From a checkpoint of a small transformer trained on Wikipedia.
Architecture: LayerNorm before each block, biases.
Training: a variant of SOAP for these matrices, 303M tokens, 4618 steps.
Each number is 500 + 25 x the weight over its row's rms, rounded and kept within 0 to 999. Layers, rows and columns count from 0. Numbers have three digits each. The size before them is the row's rms in percent of the matrix's.

# layer 4 attention query, 448x448, rms 0.0948, rows 0-191, columns 224-255
088:511515553514508505497502494465495488485510492479484475503487492502513479492529493474522530485529
092:526529494501491498525517485480521526529519472492511503504509519520497504513485472476487482462506
092:508453489509523481506516492478510481475516476545534523495523539524493491542485479511505466507510
087:494474528497503474492475521533503481472506539530504487507473484562504496473504462492519476535536
087:506478511507470485483493554524512471484549513514487504491565507496458490530489471545492511485505
084:517476493483526475490526553472499519495457536517520502503540551485472502522526505497542494498515
088:520467481525498471507486514508533485550510501512515498533485514472532501537520504525474497495486
089:509566484559544489498517532479488512507484540509464493487539453513508508485499476520489486526498
093:505485499507484479472497512466507475523529521505474497522456541447519524475526485473476461505502
084:469498497457499474496482545518485453458470493485538496521474479523444510492464466519520496519485
083:488500512523472501512524464508488500484539489512462490546489515516459538497513481496480565504463
087:514473507496465462514521461530503539472508508492526520518549475466523497497516433487476528513485
094:490518486495520537502503476498504451493514477524475548509489486503497507491465518519577472524506
091:501478518477530506451513485474512504461491523491486464481500533487521528518496521473470524520475
089:493451517464543497469528517500492473510502530495499521446465516487484492483511492463489506519513
090:555488460491517527512512491457474512502545521506486504487483509474501507487445504504508476485465
091:486503493484448494478531546465482446510461489480490465516502484470513479474494507494527506542559
084:486496462512492529517514495486494519540495476488460510526457481464515498450508497521546508504506
087:555488484520450479504498530499475511506481543457506531523518443506496511470501520478531496493513
084:530506515468514506495522524539489537488450486484505480515497512482499493510518528487509510491487
093:545487531466525486514493478429512491487490490468497478524451511490533492525452489519522488513471
092:474524511495496508520525512461518538490542486498500566483508511503474483489486528524546492467508
086:520479467544473509467451473516507515480532460478481507482493499488516529497476529517448478459498
093:510482477540486488501493526525493524465490483478515479529483493533509488480496487531499516494511
088:469500491517467458490495472538492456490492498521460547477456480531482535483543532500566549522507
082:511531475534494497509505463505492505502544482453502485530536449530478475514537528484494483459514
090:543552508453493479519494524456539458466521466501503475492506479521470479492511510492544487471457
090:542445509495485507492489454486509499492496494520469468505477529485440481506521463501519513495493
090:462475480533509517504509492475494496485513556487525526518460507479531529515479470495497491541518
092:468527536502491487530486500525482471515519484524506531525527492483494501520512501541482518483514
092:450496486546518472489502522492500546525549538498499537512508496469543495473499510474514498460525
085:511485482454514525550509512456504475528495506477531482519499506455501486487508428462544519538468
087:466474472518498472485485506490482476500467503525483477517451518497531527479497493489498464520502
091:535481511523511470477467503523481472501442521487528525483479495480488476512512468495560516506498
089:455486507546486491541484533491541522476480512489506494510460488490495468484524466477519509489496
085:592509496523493537489498531495506537485538516529505503513456463533535484496522500497471506484499
085:480475493520506490512502492554505509468499526463510497499489494481503531522503504491479474459532
089:478497514543493533452488520487464514504522500472502466518496436504480457505500512440491502540510
088:533493500492501511473524539503511513479514508483495544499487495492464484509502517491473570469510
080:452530528469493496471494462486520492481516498554537504532541480463482528503463521542522504466494
090:522501529500496502544557523494517493532458525541472546526482521510458459547487469485486553486496
086:490514537496503480522506577516474515472472506488516529487505514488489472515501495490493485464507
084:516498463540490522494524460499486482548463521483519510515498492489502518526493503473482466496467
089:472502495535477473484534498494473509508463498505433485481547488536437490523496520528458521491505
088:534495471485465495506514504486499529504575518502472504516491498506544522475519516473495545474538
086:533526508500445544483492451550484483514474524475484481468548475495461487522507489474524535534472
093:508480497478482469489498484510505506514527492529513502511488479543528521522494465474474489483503
089:508540465512486500508474515458473493553472514490493492522521493533488533524484485508516505499528
084:528476533524510486522488515562508498517533514455474518479484503461474476536556491529485475472469
086:475497480493457518473508468561507509474548483463500492503504454484473517495473507522514502497480
089:508520492459486456483499520472510490444505490514505476489464524515488541479458519530457512483534
090:511527504483516534520474501476479495470491528506519505507541509514508506495510511467487473482438
089:514526510521464519437466504522493476514537482495478500482497514497496517512502482462472489523501
093:496555497502495473491514515497494495508458511504518481505475528504557482495483491510457488467489
091:495465496554503535504510518579470522519514513508541465524469472471470465531534506499471522530467
089:495501481520508496486484442511470505507489485517509480468480485508501510490518468486503448473508
090:521505524567507452455483532477473498469494478478442490510475508542483486462467469503498483507496
086:533507500504538467483476469512520475524494522515493498495519450486508522519472493501518456512519
088:511469489530477478502509514514528506482522473482493495520550513508539527489496502478462527466474
084:524504523494493505547537551502497474526483505497483518547523484485528504489526522486507468534495
092:522492503520525495552480524498499493433441524482509487513519470507480526500482459477505469506456
086:540487458462493520514493497523518503545523523474496502507448536474473484503529520541494463497460
087:488536501556540484497502493486489510536546441518496507489513487523517526498528491521470467525529
082:510544474515507460519485476488501496499521510435520498532517519500536539509491466502482513483525
098:504441509488501489490507510513513499520534503513495479487532483481521502502535503474463473507524
110:575528535467537522510502484492479524447523498515560491498471508490490484525468563496467511467477
104:494444510481494471468471522498538471468550490483471475483531539531509499513513463470487472542483
103:529446479489530488521529497531505484506521486491484508504497478514525514508513499444440521500519
103:514523499491453474497474492493494541510484511490500498477528481507473487519506484517502486473511
102:502540486508469456488534528502463522492507481517488511515465484518495519509493458522520541519533
101:465488499525482527490494508519483492531535514452522527475492541496499538498507527441496477508503
099:514519500493509484499472464532509495494503521475511499493527477479460471459516473542487497477501
108:456492461491524498552501527468525516506472496474504519464521542543497558518491487478510472477519
101:485495501507517495483474490501462485529522519485477546514524482541505527444507495522506519491512
103:488513490461482494520480490534480522510449538532483497520497493481507481555534507493475504531489
099:497501507478488491493490489490441497520513470489491542498490522492528544512452491458510494501523
105:524502473466445467510471498510510519462484487491539479493469503486502497529509471529504490549531
104:506508507459477504480483454470517470491500450491484479529514493475479489493451525496525468471537
096:485510466497467508514528511473471500528543456504449483511466502450461503512509488532498520514476
103:488523512532498479522495500506489497520486557509495509527506505498533528496476491517479517504469
102:520534500516485479537492473508512485455492539509525458523493497505526478474503522527527502446509
098:483513535474477535488545523447493461490518534458504469527525509518493524484467484481521491479528
100:541520508469518515478460456480485493515526531480466472501555468482509508495496486509508471533516
096:487483470491525506486498516526480478487535486527470493537494487483496447493522523497534458455492
102:497450511538511502497488456547469503492471458471485496513477500496528513512526466533516477501465
100:487501475502511511536516504515473473459470513497482502462460501470519536522519552462509515474571
099:506517510525495493449467502478529516491535487530502510490535493492502507484523502480517515530462
097:504475489466474487515510490453521467467459516520499529475452508483489547492509504510438544498491
102:511471494427455513474458519527498517483498511479514500509490517470486492484488527535499511492492
099:483483480522525517480485485520492514479503501489528475483474468488481485538533505504502511481476
100:491516460497486527520541475526508522460525523521504510551518494483443513492505542494494519523482
099:475480522506491522493540496533495488522484479463457468495510527466537513515474525512515539452480
096:506516515510475496502509510534513511467488510450507531517457516526509462529483504486542454471530
101:499471462509463519560519520537476493530441475476468467521501501507504500525517521459519501525501
099:504481480493498506500554528561549506559507496505487532566548464527478493516485475499508502544477
103:490498494495489507513462530492470505500458441502542508491543479480481495509496517499440492453513
100:478479504464507476481516489516510465504508519483484484470476489511568500498526510505518471510502
099:460524539529487495490481498563537492464542497502459514468491495512470517531468497490515487467463
103:545491472549512545473489470539462529471513509544476519499493506486514515520462537527504508498539
099:527478486490518466515538495499480510497487549546466526531469519495487527515515465501530534525540
103:468497542492498451471494493496521497509479505503491512522513494535474474512482490474511512500517
109:498490503521491514478513505470514464492538481467487521513515517514511480502518536497477463516532
103:516548494506473489524479493493515485487525513494513484523462475488498510498494490482514489471461
099:496524532521476517461478520511485502545434439486507510511452508504522497490482491527464522517473
103:496484462520483526508521503522552503524505480444499510478463492486499541498508464465489567492523
100:479553490494540542477511497499523503479495546466466534511530517523515520482437499509525475504496
100:530499514493458505496484501532528484482526515490475526509463464539510465487470450455472556502501
102:494503519484524534561471502512524478456534511476510474495485543525529520508501512526501513515502
094:510473503487467483500516494520494520506493489476512536501482536522516528497529542498492512495499
099:501468508507523491539501493467498504474519436494494545509513516466472555504461491483478502461484
098:490474462551500474466487505530454511504531490485489480549487466481490510510500493498474511525521
103:537476482490478510476496490503527517493460458490489497497513470518430492461462474507521465483446
102:515469509461545522491503523551492496502509521489514443470435499501540527477478523472520484472498
107:483463504513529526488507521522553451549495508503491477528519498510542511485505529507504477481499
090:483505525536473514475507510541491491525496494520492494501509456477476497513478481520511465497496
096:496495470543549495515489512543548502543481441505479509501502534509543457533480485504496492512509
093:512474531492488524497504490456478491518488507490500482472512463521477551504509496471489512541479
105:535489477508512481535507474500457492481514494495532485509509460471467480528463450512490500501464
098:451531579487483499503507535476503509548501491500493501499486507463485529496476477495459496498464
105:510515493487496502488452491453511536506511504493502509484480498467477511509523464540511531497500
087:518529496492528512497536535470515521497475474510545479505537484423479509502515484490504542482535
099:505450457498466482482511506501469483465535517505490473516569506509481488498465499558490502501483
104:528476506530518525493464495445543483478494455560515452471511520517507514506483484510526493500499
103:534545532476467514487493502480531526474496505504533546475491478507460501530490490463474532449494
102:511501481467484519482505516497457489497482568508515506473503471527465479501500530497499501519525
101:488488561533481503458484470514542492493466498494494455507501491477528510535520526521485515501545
101:553483526495538469508500514478574472460533503532524462469516519545471530475522497533502489493472
106:509554522485482491515500531505486500469493497522521528489495481484504516507544506538482501489482
093:482475491570498522537548470503506465472479508476542487583532487504494483516530494472504479535475
095:553494497536503552483474498485523516516527488484477562464540475484530532551525473467491467478506
097:498510520519497477461533505546464534504447500498445520478475489447473496507470505479486492493480
103:483511475475509509482518512526540546475514540531510533495500482473523533506465497528488507454507
096:480482525502507520486497509487543484509495518523563509473516506501522479515503499502542495510487
100:495518537529490521543530489523481483528539466520515503501509481458503524550482477481516543502512
098:489499477481525446512485499491525534462525525538489495467498550462522521462536511479513430462523
095:478498536555514470506506507527481522514467520510515477501526463505502541512528477485528538529530
095:471519461486530527516481471473533471502461502478512524514498521554491461494475509475464495514497
101:467490467511512516488520509584500490517520464467490513477509506501518499491509497486525554490518
104:505457465506514517477518495521514514528494514486483481460497444462487501462490514492497453504441
098:512514472510526479521521429474471497473499493484533491540461512527469503482502475510530522470480
093:498523473532478482541485476558528521497505485452456482496520527579459501481507491512522455529467
095:551485479502502514499464449493519491504508506518559520488491518519458526471508500512513495494465
099:458462480477502496455506515484494499502435508505499497494482501469482543528492486474460542510431
098:488530502487488501528484493530516529492437494528492501527515441513456518443505476470524465562478
099:519525505513475515474503481523528515494505497484470465504487481494544492495514481512476512537496
093:537524496503518535462464470474528475510566528551493506479507483519499487497540497502507498510480
103:513537512491490504566466503467515535484494463538506515526503514519506479506497491532517511494460
094:487485502475506487458496524468498488539489502505533476465487485493519533549488438471521480548454
105:468469529546467501537533524480473478511493501477488519528489478502495527554520486502498515475493
096:501501523515499498513517531480532462511572493497483488516511475451475511538528492479513506493461
090:500492520546499518485488469494476520460483521523489499534520535545504535485484469533494560487518
095:490437521526493497592502535503517498538532499494500456532514505509529491482484507539459489458460
102:500490489504523490486483527508440524510473498476463510448542480473498519516530482514494543506514
093:515473490474523506490510469503474520513559503511498475451522491411458516479467491519509439499509
092:514491548519482479499471483494546486461469477426491496473467485497534507470491520493475491499543
093:488496489508508502504499546526536529518503511526490461477491506480494527492512487459503479521508
091:524489496481506540498476529505483484526516488523506515532512459506506497496481510471520504481490
094:473523535406498503511477490505528486475482484485462518476470500518504533486499497469523479527498
088:500510479461534524513493519442513489510468509508511449490533453491479454503530472511496526505460
099:451472512510479462491531478497497523520466499553487456472465507498535498503521520510518501499443
106:507500455475474499505483535479523511485492493525458522503526511501482477518506457491476532492447
109:530489436482463471477483551513506517474468458465465476442521505457490494484512472550513490531451
098:503537478465468546483543468491519496521519534503469485507471493478483495525538490511491482487447
097:519468559483490477507477476532534498513528490497505486514558510490463496492504514463525516521481
099:486505453470491497504478508477488515519456504508471483536509493497492483509521534468504472497525
095:526485505537517481484489501531496498500518505504475501485523555470539457478495493506472452508523
099:500470480477484504521480509542525518488516493551505496505443475480527489551527484480519538525482
095:504473498482523448492495501497527533504487468487507532501523463472473489479503470481535485510503
098:497494512495462509523505497492523478470498466496464507501536516483467505493499521499495504445502
098:460517534522492465519530450501488497471495495537464492494491481503508481490503475500496515502524
097:481524496560504520492514519540484533504528515501506549538513484509520497437499533519512512454504
104:538515485468477503479469525526574517502534513498400515485437500547520498504466521508501504490522
094:526486538465525488482492531533484491498493525468536462498510482481488509457522500481513476502498
095:510505485482522469484502500551523522474526530487476515559524487479515517453499503490488512482543
098:495490503476513453526522459451448506538552465527491484477515503462474492522499512503530511544518
097:501493489493500509520527490525451426503544476500492505495476510494525474458476452511503507534480
101:514497502493491526471482476482488521470494509503479475502513523517503504480510507539510498486532
097:472453513519487489534500530497469512486525514460478486504459527524505506509492479488513476469491
095:475535446527516486488534505499480530546500500486472507480512503492483526503464532499504508487499
098:448514506481467514487474453541480530485556460472492450532506515536493500504508550527467517466495
091:523526472469520493489502469503512508491529502482517498492506502490484437484494525503477426505545
097:494488512464472494481488500516512519504560512517465495523498523501549451491482496516527513510519
090:459519497478476533537535548536530518524548480527480467478478486465533510480460542501485468485480
098:514523498500513525512520490525502510527527506469535490492499477498514522515514489511463501502443
099:472491487499509497525500487506494491506503503524490434476488482476539530499493490471528497493469
090:533481504494512537498544466514444499506477488494535477538469465490479477471509468493470519523475
098:530497466496505523494512471495565496489486496474482473480514482529517526474466483431458498505521
096:481515496518480484486510505440488507526462511487475518539513477531522456514491474511553484481512
097:504533479544486510551510494474527486526484477498491496517478498507514507455489499519508519472514
095:485519530504464515496496472524492513483480504522477517506519499513525517502481465471502488523491
093:509518497479473489519507501538500500472495522509490515516495454538526464548486477539507465476490
103:512483492506471511490516481487478500521521511468489503508455503498491559509515486491466501496454